Part of a small language model's weights: 7 heads of 32, tied embeddings.
Each number is 128 + 32 x the weight over its row's rms, rounded and kept within 0 to 255. Layers, rows and columns count from 0. Numbers have three digits each. The size before them is the row's rms in percent of the matrix's.

# layer 7 MLP up, 896x224, rms 0.163, rows 244-487, columns 112-167
099:090162101097128108165162111127083076091131160138137206079125156173105173119191153115108149123074105085115130135134127099153113162151159183138180096179101082168088186094
100:131191191146150086129181091127102122110161154135080082113073118159073127158097137110142177141171084073090069096141124137166140152151112126114166096159168091163118178146
102:130175118122146111117110164105063164151105134118170122096153097125156103130142191136105108145097137153193135139122134147080153118084087108078130166171117107146107101187
102:081163055129115117160076149154126113144119124117132181097101076134101185143072105123129181106145077139046145133148175128115125127142139066152165126194107140166062161122
100:089131165138181147146102127150111085091112129096131130169142139176129155194148093154153128131146162135200119162124077089127154131084110175110156146151166154124149156109
106:158153098091159068150109139111169209128103168115153105130111147098162116152188136147142101124191161131144202089125115130095183149121160132068087168114129064131112147131
095:134185125186122032135164102152111077120145162158068152144139070085035096109130098153102139127105123123125143098093100134125147135059164167091147100064030169138103121116
088:162056152156115123135149154115091210139156119140147091113093103115085168132121157115112096122097120160127149118061156146134121130095147147156119140183152125177111131200
098:162121101112139113137131103106070213101146110038167111119146114123050124101106129126161153207137071141054121114143141125134118202151145144114133063163137169147065101069
092:137124117180136179155098102128172101132113109098084146120109153173162143144167097118155123138127147225087122161150172095132135223110133127141167191153112068138094133083
100:088094141143127152149202132103152173154179137111153158104163142136166126172136109117161119146101090118079120116156187152108072150173138086116142144169086131162055181189
107:147158086064146091162087168108132140141128157155133135150124173100133157089191147064116049071131151134135134159153161163132165143133117097115133091196183106173129105123
095:133127120104179111156154144105162181123183110036162080140099082093146131180111203148172113140142099095105121088122142152197165105100119078113100142077143142078117102090
092:093101132102140103161098205124071131081143156119090115148169130155091088142110135148113113168111118063165071123118189127130165089151079107158143151150163190115056091134
102:134128119146121128145056159151083163106156221128087138156126145138089164089065125105094120090119149107110127089124158131068087141107143151058141110138092118107153078137
104:087146090116161150138153132086148168153126082140179138116124103142136107130128219125044140178119162191157124129153128168118078124118130137122119110191160095114075094111
097:130134120177130116050157154160150173143132034152105126107072190092147058131136112107179137165155103097145136062068134139178148042112162096123163203140143132185137160156
095:126080182132118122180088127162084155114172086085124161130126150109130080133141135116149139121111094159101098151141181133123082105097104199199133132094127146107134151176
095:111138087074059095160093158207136110062128134116186129154164137100127156143165111080139163065140131176132137098164131151151142091067085149142087103121166185146151123130
098:125068145121141068121137093093127124146178111072096148125163135150116139143093166122166101106064125086152161162131132186084155095115175129134115196131122086111072161109
099:158159075108139149153113074097094075137113121143105145127127080127104098118176192081162150107114100150099131156111115068116146124103185121139122089111139066142178147105
102:107169150134133181162075203093116101100163108127101134064145137131152109121167161043210095116137132088097148098107100132101119104118178134112117119126143081109103112127
102:111125133136145064146151165108117110114072096230124062184176137142164112138126094131160181084128095155058161102089083142090132086089132193136082122105161110191187118098
103:150115121071135112164153098170151114164092159143152085112106107160099077061134101152124168093099130159051135185055141089111118162079157086153174085151177091120098175124
096:108118133115144204135114149137092128104174170101080080149130151173162063149091155149125092147128112069200111178120135151147221107114126183146103187125100128117106184097
095:117136123112133075086085154163165162165116119133093158166119116093125118142120093160116136158087126148166123160143115178160081178144130095153092097146100046122169088105
096:130138102104214116097117119149159144181151116087119135118133114161125167118085131165146168160141165145116176158133171157133170059159120059143124061086135120113116165146
095:149139096129108158134131135112165164137112139058133093165134115168149139183165151134062124111111117111177131121141095176102154151136104125177160128109110131137125148102
101:029170124185143132132131104177126101148094159180111139131092127161135126175095147201084132151132130131109111130119125105169102087095163172111088133116147123114170163088
090:199148158109124237152147164162108142094115137113164117180114108171125111141096132190189079134086116087117101130113100160116158134142110112153089104111160124117143136084
106:107156140143085191148121109108068122064118164110096196163071108164107141154107093115187212209116150163121142186122124089064115123086156147153130116081136094166123094148
091:091177106114115167096114136067177162138085169189137106157113107087144147088129088176087131129078142176072133102139106165138161124115144169103211128102138163152072101131
106:099134148139179132141070158087151131105092148121139100128173181145169116076085113102123127153110174089121165131113150136134085099128163060192107105149123111129081147135
096:126158098162151083083109160078167080177161147123142128150132119101089101124117155082164143094152177137107136111153104092085122170118143124156161125136063119123134112067
100:066160071098095137137153133124106102117140146186100190142156161123088135123150124108132149116114110128125124121082113079150159128110153159117144103096100170152073119086
103:163169148166147118081094179090170098197127143076098131092166107175167144182104099166165140118105095090137069081134154232083170106154142134089115137165150136162110132116
091:099135071129094124174078109166098126176097118110153168052103179130126085176103122142180140106117112141144146100154169159126183148106144172142116087152135151179178085095
095:094131083120168094108126176125127176109172097104159124191106137042175152140178108126213053171107115139162103119130171149162074105116129132152182099130142162123125120064
097:101155079163163135142127103172091117156108095100151146103096145096149057108118065079160190139156069143125136206101113157107200142091168186084137066128145198109105067168
095:068115159084137159187168064053123135091138102124119164093103141121067146063145130161164102107077179036155132102112129196105115109058129155134096085054136119115121161141
103:107125132127137076128111103167144170129093167081097111049086146087183119123128192149113135147166135177106021105120153141147076111163175086117095155135103125103095109120
106:144155101141144137083140119118121143225045074092093147097120200131128142160109103200118139076128145115164146132117160184045107080200159138085111155092068173087148110116
095:123176172159032059130201144085126123058156155158176127156127161084106089149113106117150126177120133072161147137146085121146124095138183132098099145127168105095110151095
098:148072160094142132103124109092058109146190150107100061110208124090125124145124114140091159116108114114147110143129143182168060134135137098116077169134112140156119116202
099:134122102158089144069169099153163123127156163104108059119162104094143119114139172106156168168127140166139113136154159086138153139109140143082089131107128149118130170155
092:083114117137098085140106108145075143113097080081110162109173138016106139090134124169132176148170187091135107165129169118092138056115075176106137160129174106156093108092
100:161164102078178140170120158113117141179123114178133092121165127184172144141115171108160143155150095099178116084119168157166150063129196133145154107087123121085088165118
100:080117165125106153119121145166150083109157151134119130151144121143130188104096119063104109073168146137125144146134194093137145120093081092118161147145110125141096129128
104:127127101150096155121148158154089160173130154147143121144129201147097178070109214174144103110118131116118112100159148113127155117059186150202138128118144110161145126173
100:141134084173136130079099101083147164137072151135134152071116155138096094171154107154164099147107133154133081068114162128123152156023153166149164111068141156113089154111
097:151178059085216124085121105133076112184151134083094083156177111114102163135160164100163089054104130115086116052105083114053115114095121131145079136146074205088184118149
108:105085090086110095125166121110087126156099158132167149167154186180091076140119130181144112130142163061110133178121098116095122147166123132172106101113164100118114119191
098:186088105088163125108109158152084130145079070114089085145117111122107113169134147169138164124126157100125124132195170130101091096108154198098093116066124114134121134130
092:134127139155144080132136171123101121204136121132121160151142115089130157134120073118122137135089159118103118132142089123129161110066139147142111110108155160189164128097
101:143128112094099105193164136102091154176114151107157145101146142151149192123107098139115095137144124064116205158139103122080178189120126047106101172200114114147178094130
094:096140095111145147144126079110157076132172079104140077113130182189111104156145082112157088155122172077080165093136138156125118127130124132158166140135127188131080171092
095:121136112048120147175156109114099117111184163143146144146145073141096109173163102129116121142183174096115086126158086141105134169119098185143100185132106077100102120105
091:096154113134118159062102133121140140114127145122138114131082158142138143163096159166160080134134112157148140116113094071058152105144162121075168146106159213132091143122
095:093137059107070128140101143131201100117084126085118106123090191139087138117169152070155155099212153139144114134183100125037102147085148159147092127085164130132149083070
112:119149116146130152166142083071091192212134124098104133150127129106164135128064103102107184185092155153036118150152092183148189094154076106067129152102085137119132144145
110:172133142152126173183108154074122050100145111116136155110097101146102126127067116174149159144182111107136082101200212049155169152113131157141138082167182102091157079127
091:158102044129103164188117142138176134054132068122154074188123134134128183125068090103088135096176136115104103100148137138121136140093139170119095155177153082117127105106
100:117147132160168170099119154244193187116129155127130134141138183172128133103147170115119122148126115140131149104124148119108142125092095044157145183110161115085118125088
100:099117106138220144142100106105056174148154182112139148153106136146126119177116123129123134131111099144164142100130132159158144141155120126169146127189155111158093115114
084:188137099111140151053058128157138095191103113139155103122147176108102154096093091145110108133123130120171169116164106194154141150107066130143114113101118147186112145132
095:131111133107195079140132124124099102135141102120115179127110108122105087164148125060189193101130170142092134149136130107131109145071143108164121155083132087161158128085
105:102161120137185110177100145134120132158128173089167115096099157119131099128147123122125099127105182063122100085118093145152156163117119126110112158120127157129106114109
104:180156115141129106140099160087159118125112140145141084150105102136119131129071147137152147142121117162139159126114132063160159143124120071164169081154147115130148157053
103:111175114140180162135131099179097089121133144128061135141200232154146155137108133109207109097197147128158141153113129124145139122164137129095106115143119175142138104120
097:164137111143046172110086120127160173138128173177126158113128215090096096108156122087102153123058117143155157072138140084057095153109162116122104120185143089078159159106
102:101121119152115090177127107152156131136118132106177118089110145122129131090081146164107154104119135080069136170112099127100134128098133114099146135148129125103141125150
096:100128122143101147164117188179119132083098104199114128116123146163149184141154154150104098115148061131124168085138172079130133129159149121117137160181108146114152131160
105:165158099136109166071125115116100165142134137140145107104165108092127103204141036144073146070100138161173123168128141090103124107175077132139148076179162093110111107109
090:128114082152094136129158185124176088124122178079099061161182178117173110101067103135111079124101126085122090148151153124150078118101103176159114141111138049110116112121
101:110175180127160160091168124043176109069087100117102144073105147137104169146160109069122126123150167116176098076176136135124147117157148111128102131108151127116069116098
102:102121153142128192104107110152151122155153127151113129140180183133127182083124130147142118134154112129132107080142138181102089159123127079132105119137094074154109139145
101:141066166149140099140115186113173107122118079113045111127123188178096105102110152143133165109180132153171163123156091183099088082117122168118152094130149176150109126188
103:116066122115109108170092147123025104192171185080105106108166143099181113161112143127152096146174157082136180113141154095135183086126135155146148146164131121158130164125
093:188112121126139098144149219142120158111172170093118129131113139172094157140154078064159154089133156148100144201087122101188173131111098142153106116117088090153104078094
108:113164133137107145141158107136153132127055149187134093054132154155146178121123139124110066194112096225103163121091057154118100168102140094140093137096159142139114115120
099:130141124120081093139102172071069116160156103145084085131130176083177090128094129139123113141070110158207129086117199075111152113123132118120111118132214106158089111121
092:138136153109172109168096092087122089157153196111156154140154137125179103137135146144161136083122102186134134081208115172112114076119209139072101161108136139072167118109
106:116098121133115104119125117135172136080129107034073170149105123148098137162154074165124128148141146105122079122127130162116182122208103115176154184197144125092138091164
097:129134109083063088102141116113120120065130135134158104105144177137137166113148132146195154149086099119148133149088105108112150108088116147159174183116097057106075146122
101:139199190170155142152084141151144146088163109131114159056203099124147129161126127182117096182151123187165145094154070096176158119124165175107076078165147095162130141083
098:131164140129169175118171128194148085121138160115112180129110129092146089139124173109101123099153180099093173178091144096152103110082112164123152127141086093031091074116
101:131164112149157133119055132155106100083082123119119118107138130069095142159139156116123090175136130089143132162111094158135145116131144109064099168056159149093144140164
106:140102092142074086151121152124122116179165071130116082111128111092172084156133105086131150101055209157140187082108086180090121099087153156143069134107118137142090180162
098:089169122165140109126095174122212087120136167140137099087088104167129139128127117175160157147104058104088104063093121133073122132127160142132162089167121135149091093133
098:065098102163173081107104081125148120137118152156125154155121188160176158109129096073179147146128154144100088097108158133110150160177129129119135105159129091119096137094
102:066106175135116112127127161125054108124103143141191099176183118119183178125136117190170078165090125133134136164134195119032124111134163149130139172120119181117078131200
106:105113146040065142131101131115141028097100152150118143137117181156143137153081083086140167166113145151113151064193137145132113091129094177077189101115150120115154152113
097:095125119151149094120112130128139046141124113095139100183158159141071148096176138173113113079135148078125159096169159109163118057104144113130184105123059162113125147118
103:161108189164117120175159122113162102146122153125125127092081098166193153128154152119080110065171123110107177157122078159130168083141128124060088095145142140097097146137
100:094049129113098136139114132159119120123145184171113136107180119145140096154143074105166145110149136084173151119173122176189138150109078133100134097194071146117097128123
092:096130145121117170092155157131119167096084121183124154146155130100144107093035114124070147105131172161121120104158139077082146077121138096119142203142129071160105137099
107:128130105057165161089133114186097123127117172127132135035085082114107100169132058168094201162123138100135112103155095184126140161146106170123132076115102153175154148159
101:107114140158114116060113110175183118119144094097160100083105116080153146142146133108089161102084124159127131157140170059093158082155167155087126166067150081129170113119
095:091179126193083161106180141115101119218172075170136168084112123093105109115075115131155145110144146083073120095160166178106198094124114141189109145104095063092139110166
105:135156147135124104124055100133127189153131141143095163090116138183145149157102126135173129186102087163116165129109189150142127084085180164130145114050132114128134192155
102:096191133124098091105109141138148151104184137114111167116079158188096076169105150125141149122136200099131082119128155123063096126141169174132127125111109171113117082162
092:104189100080154115153097135120143092103140112132122078136144107133143163133135130135161197124110131090178138105095179136144085139136194154134143171123103192124074094062
094:124122158194066109107207136114107228110170098072112109135183091133173111147125157115146108139108087157110069104168126104131143144121154165122129139104122119174118061152
094:113104090071182110059167115164102099065143146101106124129129135209089124111097101147142119114068114096096147158111161147173138147124107089085122103128128117131094094224
098:152065149098137191141152054091157134142144143129167095099139167072165116096173156155101122156123125112139117085113140125123141143121162137116160089168112110110116084120
107:088121085115149136162141124163124167110076075053130110153144074128130104176098111150095127170085077153190161127161130126164165114094125110115115077131143187141135119145
096:123158080067169167109118110160152109065088108090049150169149148112083157081126131122153148084151087142106161150105100150129181114080091164120107153138087105180097160090
104:103083075105151105115186115167130129177122149143125125160152096067073099115116126104120154155085113079174191162101115150081106130120170139170094095162173119150091141135
105:072149144133124148130107137134184126098138186105127124160127167104119133108073179149175140140153149138133146077115118060161139139126144161155171068098157164154107165129
098:105140163122122102148177161172136133094148146091170064164094092107122108182177144188118174071130082154157152154102134117099146156084098111092118047166126136113098085110
107:107139158069125157172136099134133132172114138099080101115161151110088123115117148178120205137090105161035158115108161175091079072097162129126131107136136131124155068114
102:094110097130059106117078151209104090119160147130151138140140123112101111135119151157152116116196113117138078104137148114112116117114079084163140102089111155114141129172
107:150134160158101130134117098117136108102131161184151136151151125084100123114090095141108123063143147190134147125147084174092130096171117126117099174138136130084111111087
104:177143141076080106093107190103083176114146150147132125133111100051114146101158128109152118096115081171199119057086142129096080128075152186100073128164102059080142131190
095:158092102108167103144098151149130118123116158109145151117168186122163118157106104103117096168172157088110048153114083108150119139108081103148104073121109186070120096061
099:110102083098127121157090118072164069117185112131134155101087116169162135167103123155157089121160115164098094179179183124155069122133125111104119147118158126120114122137
100:152109118125135141123128103153129119107137150129120165147094109133111132171117137058115105112142098080076114116135138113123116058140132126103142085143126155135156127134
092:168173127150142183099121115149136123159139148107086183128074104137127123171109113144093234121106141142127142120171142125115088134134084112135119158129096147188172076125
103:197103127247114167131103173145110157072122120149100132100140171177138134128163156109163178170118136098158152185146143122099183149125103111172128140111096131135163137123
101:172132048125126177100136170174196139141116091105060123175158140117118080104078140124099197089054178110110079115146121111119098110100134065152078093112144124128108113084
106:159096113135135078111146131120083080169110122138113164076123125147106132104097111133141192130180125122155094074124136154124187123058174141127063134140157139144123163148
101:109162122041142073200098109156127158165129129066103120159171168126110109056106132138122126178141176159161115129120080134145201157069166162118116156150078083147114124154
099:105119124108098106183157150087120086124175151112186077109147109137126083153197101091135113132067111133154145071119124174090147116046103132117068108132143125196150071136
103:148145137109178083140078128179093129152132155110165115074110097156141131140147117073144148082117108074142084129113107147105163095067129141083077099111076125141122135160
095:118149166119165114094148081110117105151164139114132083127167132124124122148145140111120080182103180067131139127151113102168125193123147145101134127153140154173106137074
093:129128057139083155142094103119138084175159109155135130099173147106133108153147108136104071127105089139139121158119131121126196108059118134108129155139075119117101078118
096:106198114140128140140099144152069128196136137148151119147178163134195142092125148121141157108111075154142096164124143127128122126133202133078101225148117176093107126070
106:051121145081186175169140127098112096134117088181137164106147156108133070132159127187174161135178149130125114149144126166169148104107131058139078157125140094096084125117
094:121119106102133131105114125129113149127119138164118157120100084132045094132120168147144089101169092135135183132159108143131127029146073108136089101067084132138137085112
106:119138134127157107159106098139163130130151131077126152057165169106200149166107115149143123219148139123154102143115120088128187119089154177173121129087152158119154067081
101:132131115100156148084083085088094135089143078135150157179144126119091094075094073112144112166153084137120077163124061137176164187095102129159093068117141184125117108151
101:181092112138094119146112110156150093172103109105151141143193143113135078177114123119159137139143133138134033173101152111054123113103154137086169139169142065121104165083
098:113167090205154171138134104122129139121191074096107186153109144122135102148132139181116078142122151194074142108100123167089127098135118085125134126130150146106090087102
099:080140122190118069190118112064126116096067110106146113177099122091093173109088171203137071123090170095163086126145126134089142103115193137106085101192113120121115141144
101:132113082125086146102208131144106149112119184123111137100213148137112139070079084092132103124154169157165125125143148134122100103155110101130124122119142119161082140089
102:110114142131147142167095124162131137138124142146156184157116159156128101144143126140133121156077128122131183142087104079176145118113125187163099098109109139083107127132
104:100133182180116143092082153109136118134130156115089100103098105116078101127106068125130157098074113126130183094126138096153100132080146080121171100138156072112124066096
101:204166107109123133106161142203124126109208142151161125164091124148060127066125114102143132111143140109114131098099184100080092104166162121122138126164134140117103144155
101:117135154140112128055179120140146142150120110081116153165129134056147124164135091109091101124134163141105143143174139150167155135108131117106087132050122142153110129141
103:130128124164141115129136139121087104168105159168142136102149146092211101140118079109113143122073125120079139148128144060075158116095082154120185132067075196139111106151
103:119158095099132112125112096143108110171136082078141124116112166135154134165134162125156193118142115127161148225099022165131199136134102091101215156161184148110163112137
093:183160112084131124112173148115139103067141134142140160105088125122095130119118095135172116195143104173044161173135125110134139106161165149126107122112145146141160143073
100:141215126109162097108155174102134143141150114120122086131118114142169163075104181120131084145125090122126129099157103142098133077164154188121138109110096086171105132123
099:139123134123166101155089198128119153103131138161142105144137093125116120097210134155144090108128155163158159182135082120113124121099084133164082117089173132136139141057
106:152106162093109167170134189116150163170143132139113153094109125108145151079135157124140183162144215075129146159145106141136114130121131109110069181143073137098133111203
096:121138140081160161122143170094150117111130143157113118097124131148057153176133102073164126165161144135086107116149114160178154069071098156086166117084100185120145107146
099:102126193101140128147096110080131185111139111151100062131097168062065198074173166111155176089106094147118115144156094130129107145173134139111081169090121074124116127155
099:087179081121073101091111115153076089122081184141180083162156129094158126171148106093092156091164138169179114143078119082138154081112134124161092113083167149103132123177
099:116103141117103159110123114131152125108151116133122080123131160144146173214151086141109118085081108109114106111153102112139131076116131068123186128084078112122173129161
104:109123140120126081084125072112091103116104115147234068099116122156086169128201101200143135129114154114120168098218122179061054148146152062146171118143133122137123095127
099:132107091150077154184101154095133116165139103093140143090121134151167128073160166149104170167112099080127115103085130094163098094128067111178135127148122122138190116161
101:153092137150115145153138121157158055099122234071110121142180188163139097137156085093136134101170144144132129106120144149151150064102155114091118078127111152094065078117
106:145173167092101113136140176197129179141146119182174083071092106099106127142110090110140104145131152098165109086160142134120150161108136153142134152159109104167126142134
093:181096111060140140126118096088165079144109113087122093141169118099152139076170134131200126144128086102099104135121078090117187123135082095165139110093155130149144112114
107:112133086149079098145072187117163138121169210155144140106096120110138149080123057113143123168159118106126101150064118145181152085150112122125069117109116150128132159044
102:120173164114210087128173154166109138083141118133115154120141067219140111092056109057150135146058125121108103153136043135161146113108104157075098152152166177121136105114
110:130146078126134135099131073130112145112086126102130106114120067087139148102046145169119126087135114167167080141180163135131139148207211121126145110180095193163134112136
099:142174111100096123127130132164096075150120132107192147113148166137141120112143136142087130144161143110106156107123146178111184138063143123073117086121145148165183065168
103:097130085084123156068125136154127129113090102115162155186099112130101109166092158122114123087110129165146103074135197087090122082138146119141208137144136170093123129120
095:158103124100141094107154163116164141153140166140180098120107155163144110188136185079093148074119085072125067111094144161134108118138157126129125101160157087141066129185
100:117175074144169075184153142110131107095150094130151134107147164110189146101094111094085119113154122086123079104129120064128181175135140143116134159159184079163092165153
097:113099143107086106120099139142151162148093184121127122119198152165179086127099093147148147137122122152070125190055078122199142139130058172137129129144146138129130120114
092:091148139118136086097162135182115125125116122143127114155128111132166053178135131133108107109106110136171179125099085149138115186139149124105168116115116133095122119124
096:131109152076087112105159120063114121124147139108147121091074117129180141081175151147151126155090126149068114149095144148089124108134150113084143165145127174145052157158
096:202124136123136111097117132143115165175082128122088176094160136014115092151120139159143155125076105131118115125128145112107127093124165146104183147161137139144109146112
106:150087120168159157120097199063150136079156151106121126108161086174105092109131088085127088170093087084151093079126175130166124149168140044123146142143177100104089167103
098:117130152158173141088147195110145128140148125118111093086093181158128117161176177156143146125141137121107103109134150181078052129107083137170134126103157115115188061122
099:088140137186144191137158099120122101122086152084174062132137133095146165077137185101119114088145163184161123131193134071143149063118091147142169152124118115077118156131
102:038110125093071087128110143113148142167117131145171025202102118113096142135100136116140143138097128044130131185142046128069089138138166161144091144157160116121157160137
103:141111112138092168159102179107125127144091109115144093117117117160123180127084150158134133107127126149066155166119140204066122064140115055123143124123120182090089117056
108:153200114083126137099139099143129155116123136086125077115150107114118067130164193109134155134115189105161101200103157147134113108124150136057129147166169096166121152152
104:143152087177146132098123114104131138171082148154122107138154118083092106087129175134152158226172148109144147136131140109102157157104075110136135112116095141085114134104
110:094217147098096151127126120129115141147101200131095141148108142167076129142181126202106106188114151131125136105139124064184077101090137177084110165139149133146129152120
103:095155082128133103134141137163114065067132112115136167095109078098131118107133142135127166145085092139167121141174185103125089153117124125168194121164162099098111154165
099:149124058093088127084104109150135123135055129201109124145133156128167115174137139158122104086125173184143144086093109116079100117165095110129074105146102120161113102132
097:106176131186118173123144111147092121154161148111156212156145165125171119171087098144147174122108099140153151179156149182125137150113104088108130063173077113122159108113
097:177126079134097199096171157114110140107123115139149142126118135158128129119123139069158118142135096121166136156143179107072175096147071138137118127134141093121164130081
098:094099100144120098120056111126124161128096121148111177154147084085096084142184110161087128163159104127030128132103077156156145108108131155135097145105071086149157095100
103:083168098150122121183049155138113055167129150122099133120112155154099145148100152116136102135066162098218130126086139115115136115134128144034087155121112137127119156125
107:107173101143102138114174130143110071136154152155147088139163091176064117084161136192117102154132133069129103165106122151140142079125128163125121131147119157159131159143
101:119089134064178154123064111110161100086092125118177139129147091120131177175064122170083097090065118095169146096080132138151124102108130129150145174069089116119126131126
098:104125112141114158054119142155150079076137136223110161093186085052176140156093135144127121152094137144149147091090079086122127143168101117126145138147104149127112151127
095:111111081086096150174175084165129131144148133105187136158104137112112153136147158088128143180185126097086139150181128136118045155099122152176096122160140086118114103117
101:159184145080100110077118119140132100185112171092095064091117110117115102216151108061111092148158116123063126158126110165123168144155166104199125076158083103169113103166
106:130171080115127067081142101070115160171128087176106113119143226153116132145167140166138077102132101109127142094103213102109130114090141131110124146134132150090084168196
098:170084126176129096119138109129144143130149096110173073113126114142123134155183148106097143097129115173146148129168142158124167136135174150127038153152097136117121073096
105:099121050041147142141104150114148167071131169192113173101139116134153073090140104146153146155100113091082077119111155108159100108113094120092154100114138139181087126134
103:111160172092052171128145119088073065121134124107140159150169149130156148145198130105148140105143086122114105121115144116151097103136068157122134148082090113152170145182
103:150156145163132090065070152112167132115139150154055130102136111163089090120165146149118073128053052163123138093088144151113114160127148111166158145144152131090134205086
093:121148052069078115193137089134183098126199144171135092082133159079118148140143106087176090148110130146183114117066156175133146173107137180093129131123097141171088104164
097:127099123103094122144120124155156115146141138098158117143151172179133204117129095147128135209139167108099106086150196119150088174130073141151151139160100122083129142090
090:110105102082168114061119173195089178154056127077183106131142134152129134066092130104131124139201214126116161127108159135191149108115119198113097107166079118114136156085
102:090078116154117163115090138088112090160114224078098173143122143113133127124103110093140107100185081123123104112116166183112152155131126151157140097085146096122105088118
100:134150155117087155105149142135104236130104132150075111093155135100182099150126115122109103066137143123155107144181103107095109195136125176129089068126109155159100114180
100:084161120124133103165126152143057183127116114105123069154165211182189092173090154186173129101138159178180136190088077150113113090138191111134111136105119072117145139115
098:171130126198190127128150166159103111133148127186139057122160144150179090137111129075173211068154194111116110098165139166108134171106133154121161110156091146134117138184
102:130083131193162117152115139094116123126129150137106148142166122211118090148101122103132137154058174121140191085223142076128156084096146127145168152119101079118140152132
100:136096106147117167155118115098111126108101122142080118103119104166184166138143136121190136138108133142111132121072152119131078209147058133154136117190223172150092109113
106:083084112155131134124056196139119141098227161125156047135127139117114168169176136178145155096106137164116104164137144150111162125114119066072121187090093120145142178137
102:105144131146108108098144141131134148120124152182130124096110124163112121134101126152140113111097222089185070108152110091156154113142109135118133075120167159138112141133
098:089114125127143152074148138116102103099057085080113097077119113150150143152102116099152151168140205092109126118129162132191082072148190147115113218146148167102075171165
100:120166171174080138159186082137167118153152111076128120080151149123093137119180141177141199104078129141123105110088124131092093107129122097161119099159156095109102093131
093:185147081124056203120147137194183111167174088118176067167045119130096164158185187105138109105089110124085135160139138129128121103074073119116122146159108083123126139079
106:085186108119134170103133162132114196148128170150111111127176172110135088151081112109183163167088105106122078154138122123137113130156152156128104151100141134109138106101
102:115107137119140167161102147131165096133155135109126101132110163149058173119137094141134152098134135199138097133101094100185124129094064068161171169153101130185099047128
105:087171095114133111113137140130080135119133128118126143123168135114147164130107155120127112118140117164138124095149164092161162122105081110186112135084158090101106116138
102:161135155117182127101171130177167103168168145092152140141172146146176106159084168158121178167100161156154127194138114124157132169097134135155123092116131145122087106117
104:115145124113127139115165137069130181103121127153181101098104162211138032116154142160135090148124093156155119160136135140125090119147135120132156150171122098136069121156
097:090196140116140131152143128136145083150139117132154106106123089157153133173149126112110124126124073148141121182183120099125159127128091151058171146173096113169062123116
091:156111148084085138114066144137166178204128146159142116119112168175170134106087135063098122159126056085137114095109097122149109092110106148159164140152132110154061118153
109:129158090129143127077142159136063119070066132094136188116160124056135145155146101127139124123147154153137111168168151139161139142120104135162132158095117135158098078097
095:108162117099158143142154157139163146097162062116161160183131117133153141128090112173134123122162083059120168116158094111125119113117125159142107082116081151117072160138
098:088145094140151150152127116115163145104097143093138084160102151113140137129119139116135120124098097140093114102152162119120141108146125121079120192153095170116054115025
101:139082092142139141073126123140161139103117138135095166156107100119130123135113119062132163144143121099107105179105189122141149119151131098135110164160118150106128121140
102:069134160091147037188127165124080153151104130083129136144141080099142166147186179090095126145157118154145196148124123167138150078116105131153127118084130127112085181133
097:116109136162136118140057158126104149150129159145106073151158081107133164124152119104154170180096088158128187094127136161151126130182115163140129099109166122177128144092
094:115097169122097077066138141067171170121147127115135094070113094084082084086138146157137104091086143131111107180175151178117146105102143091195144158140168079141103153083
093:155118182079122152151109078116149096102148148117147111136095144101092071156088116127129121167118130159058165164156074118086117119139102100075154154124142129120176107166
098:177104155192176158109124160195137159086180139089132144109107076114132178127154093124134093141078097111155138124088054188124097086148082139094141132145116108134106100129
102:141130096116119189169213113178117141141130113149111150139143157113155115131130106173151149099131081074152078134119093151160147143122146116040062175150082132165139091130
095:120143111148038093111160105099140110150119110193157134145139141105131122129104167090162182142127167122132132133098120092108201121085139150107146155188191084094104108119
100:102093068126182150138091125136163130136105181149124144092121109139100167077064143081120180094119130129116116116180035136178091141163170070164116085062094112162153111108
096:131110095156113169159146203144105174133178109179172103120150140173151187181106095169130190125065144114140096104121185131134121196166093115114145158145114114099110160106
095:122133143101093115087101139080143131171089135105115074141171071117141152099150120114142119150134128152133112122105117122110127061117132111130143162120158135112075188138
106:096135089139101140081137148068056207173125146152096133127142152121134062090143113124139095167113151124082104127101069170140184115139156145125126151065125112100135156132
104:146133133118120059059085119112088136111184138127099074091180090149124112138100188145119125130140087138138151145164097128123185130073071126103140171131090107105105098138
096:178167126128175181121123131207115164100129115098082114114166030120131114158091135120176119116133117081116123191160093118113096123145159124177107089127166175117118135127
096:139136110118190168181151134125173124186120142144109112194153098154157144089126074110173099059144094108175160101180113133115174142129146127176090113171162133111110063101
101:107150154160222127177125094126113173107089129095110152181103129090125105125124114153106122177168132092096155099137112094133072157102189155122125092153114096147181096119
099:103102103164129117133157164145116140123107165094122126144117099131151133108190158146122140119102142162167123158132130094114129163088081164165121135141173081087107134157
098:155101128142163098134125113126133136094150151143092090116147094114140066130098054146077135081114051167104166119107111112150112123173164107143115106171171191103137121121
095:097142115159090090143082100122125089069135159139130066147178142143123107151157108111145091184150145098137193045115124082095160130111103161136150120138115160147135116088
090:123132072135111115098155185104144137146178138126116104115130105104099095166164188148117126085142087130150156091182107146117118065116124068122116101134105129159102095091
103:156174079204116119135099116130062132103147100150147113147126085142136181103103070122129136148132117124170134086175093133087139037107148133073178161140136122060101134127
102:162132134048107176165099148133122142108147165124158103130141182120186109121127118108182112088112075139134156177120127151125159163164160176143135156119143075135102118146
102:055116079140134195145094218105122147125122093087182194161075101131089133120105146125131104136223130091133112083134175113104094177125166129122102178134123123120126090151
092:138125132149111149130124131202099125129110168136095086136084119103104121125176146157134116112084111202117131121112142125155157106165046145132113126133108142130098166121
105:168127159152135133107175146096125158190092094110122107150188112179092157154112145184090111058165171132132109136098131144094168127094107159201114081156164080128091130148
100:180156128119060101127192063114115177175113124177140137124118136118097129094142093119123156106148070114104063154137134103114149123127175162190091135089157098094162110148
095:058160140144094130145159110123106147130109158123130092167109085219160144140078124146133184142139152147135139108094078147148121122091069147137114148138149115093135157101
102:116146111168095106146105119172112121108164114137150143122171128126168124141121125181118126109144131176142105158117129087174155099122046103136132109152117157071133129148
098:086193134120094127143181126154076159094130114115099078157124135123125102097161128114105132135128114173129149183173169062143106113210152142161177091110165101108113128105
098:113124094094178180120089090173130062086130139113205162105104157114097140109098097136155141100125120102182123161154129138121120155134153155220099130145115153150072150096
098:075067120184079103161130093106129147198147113108098148113146110116159154089166064135178060108129112115171082129065149058101143151099095145128100186131106088126153118150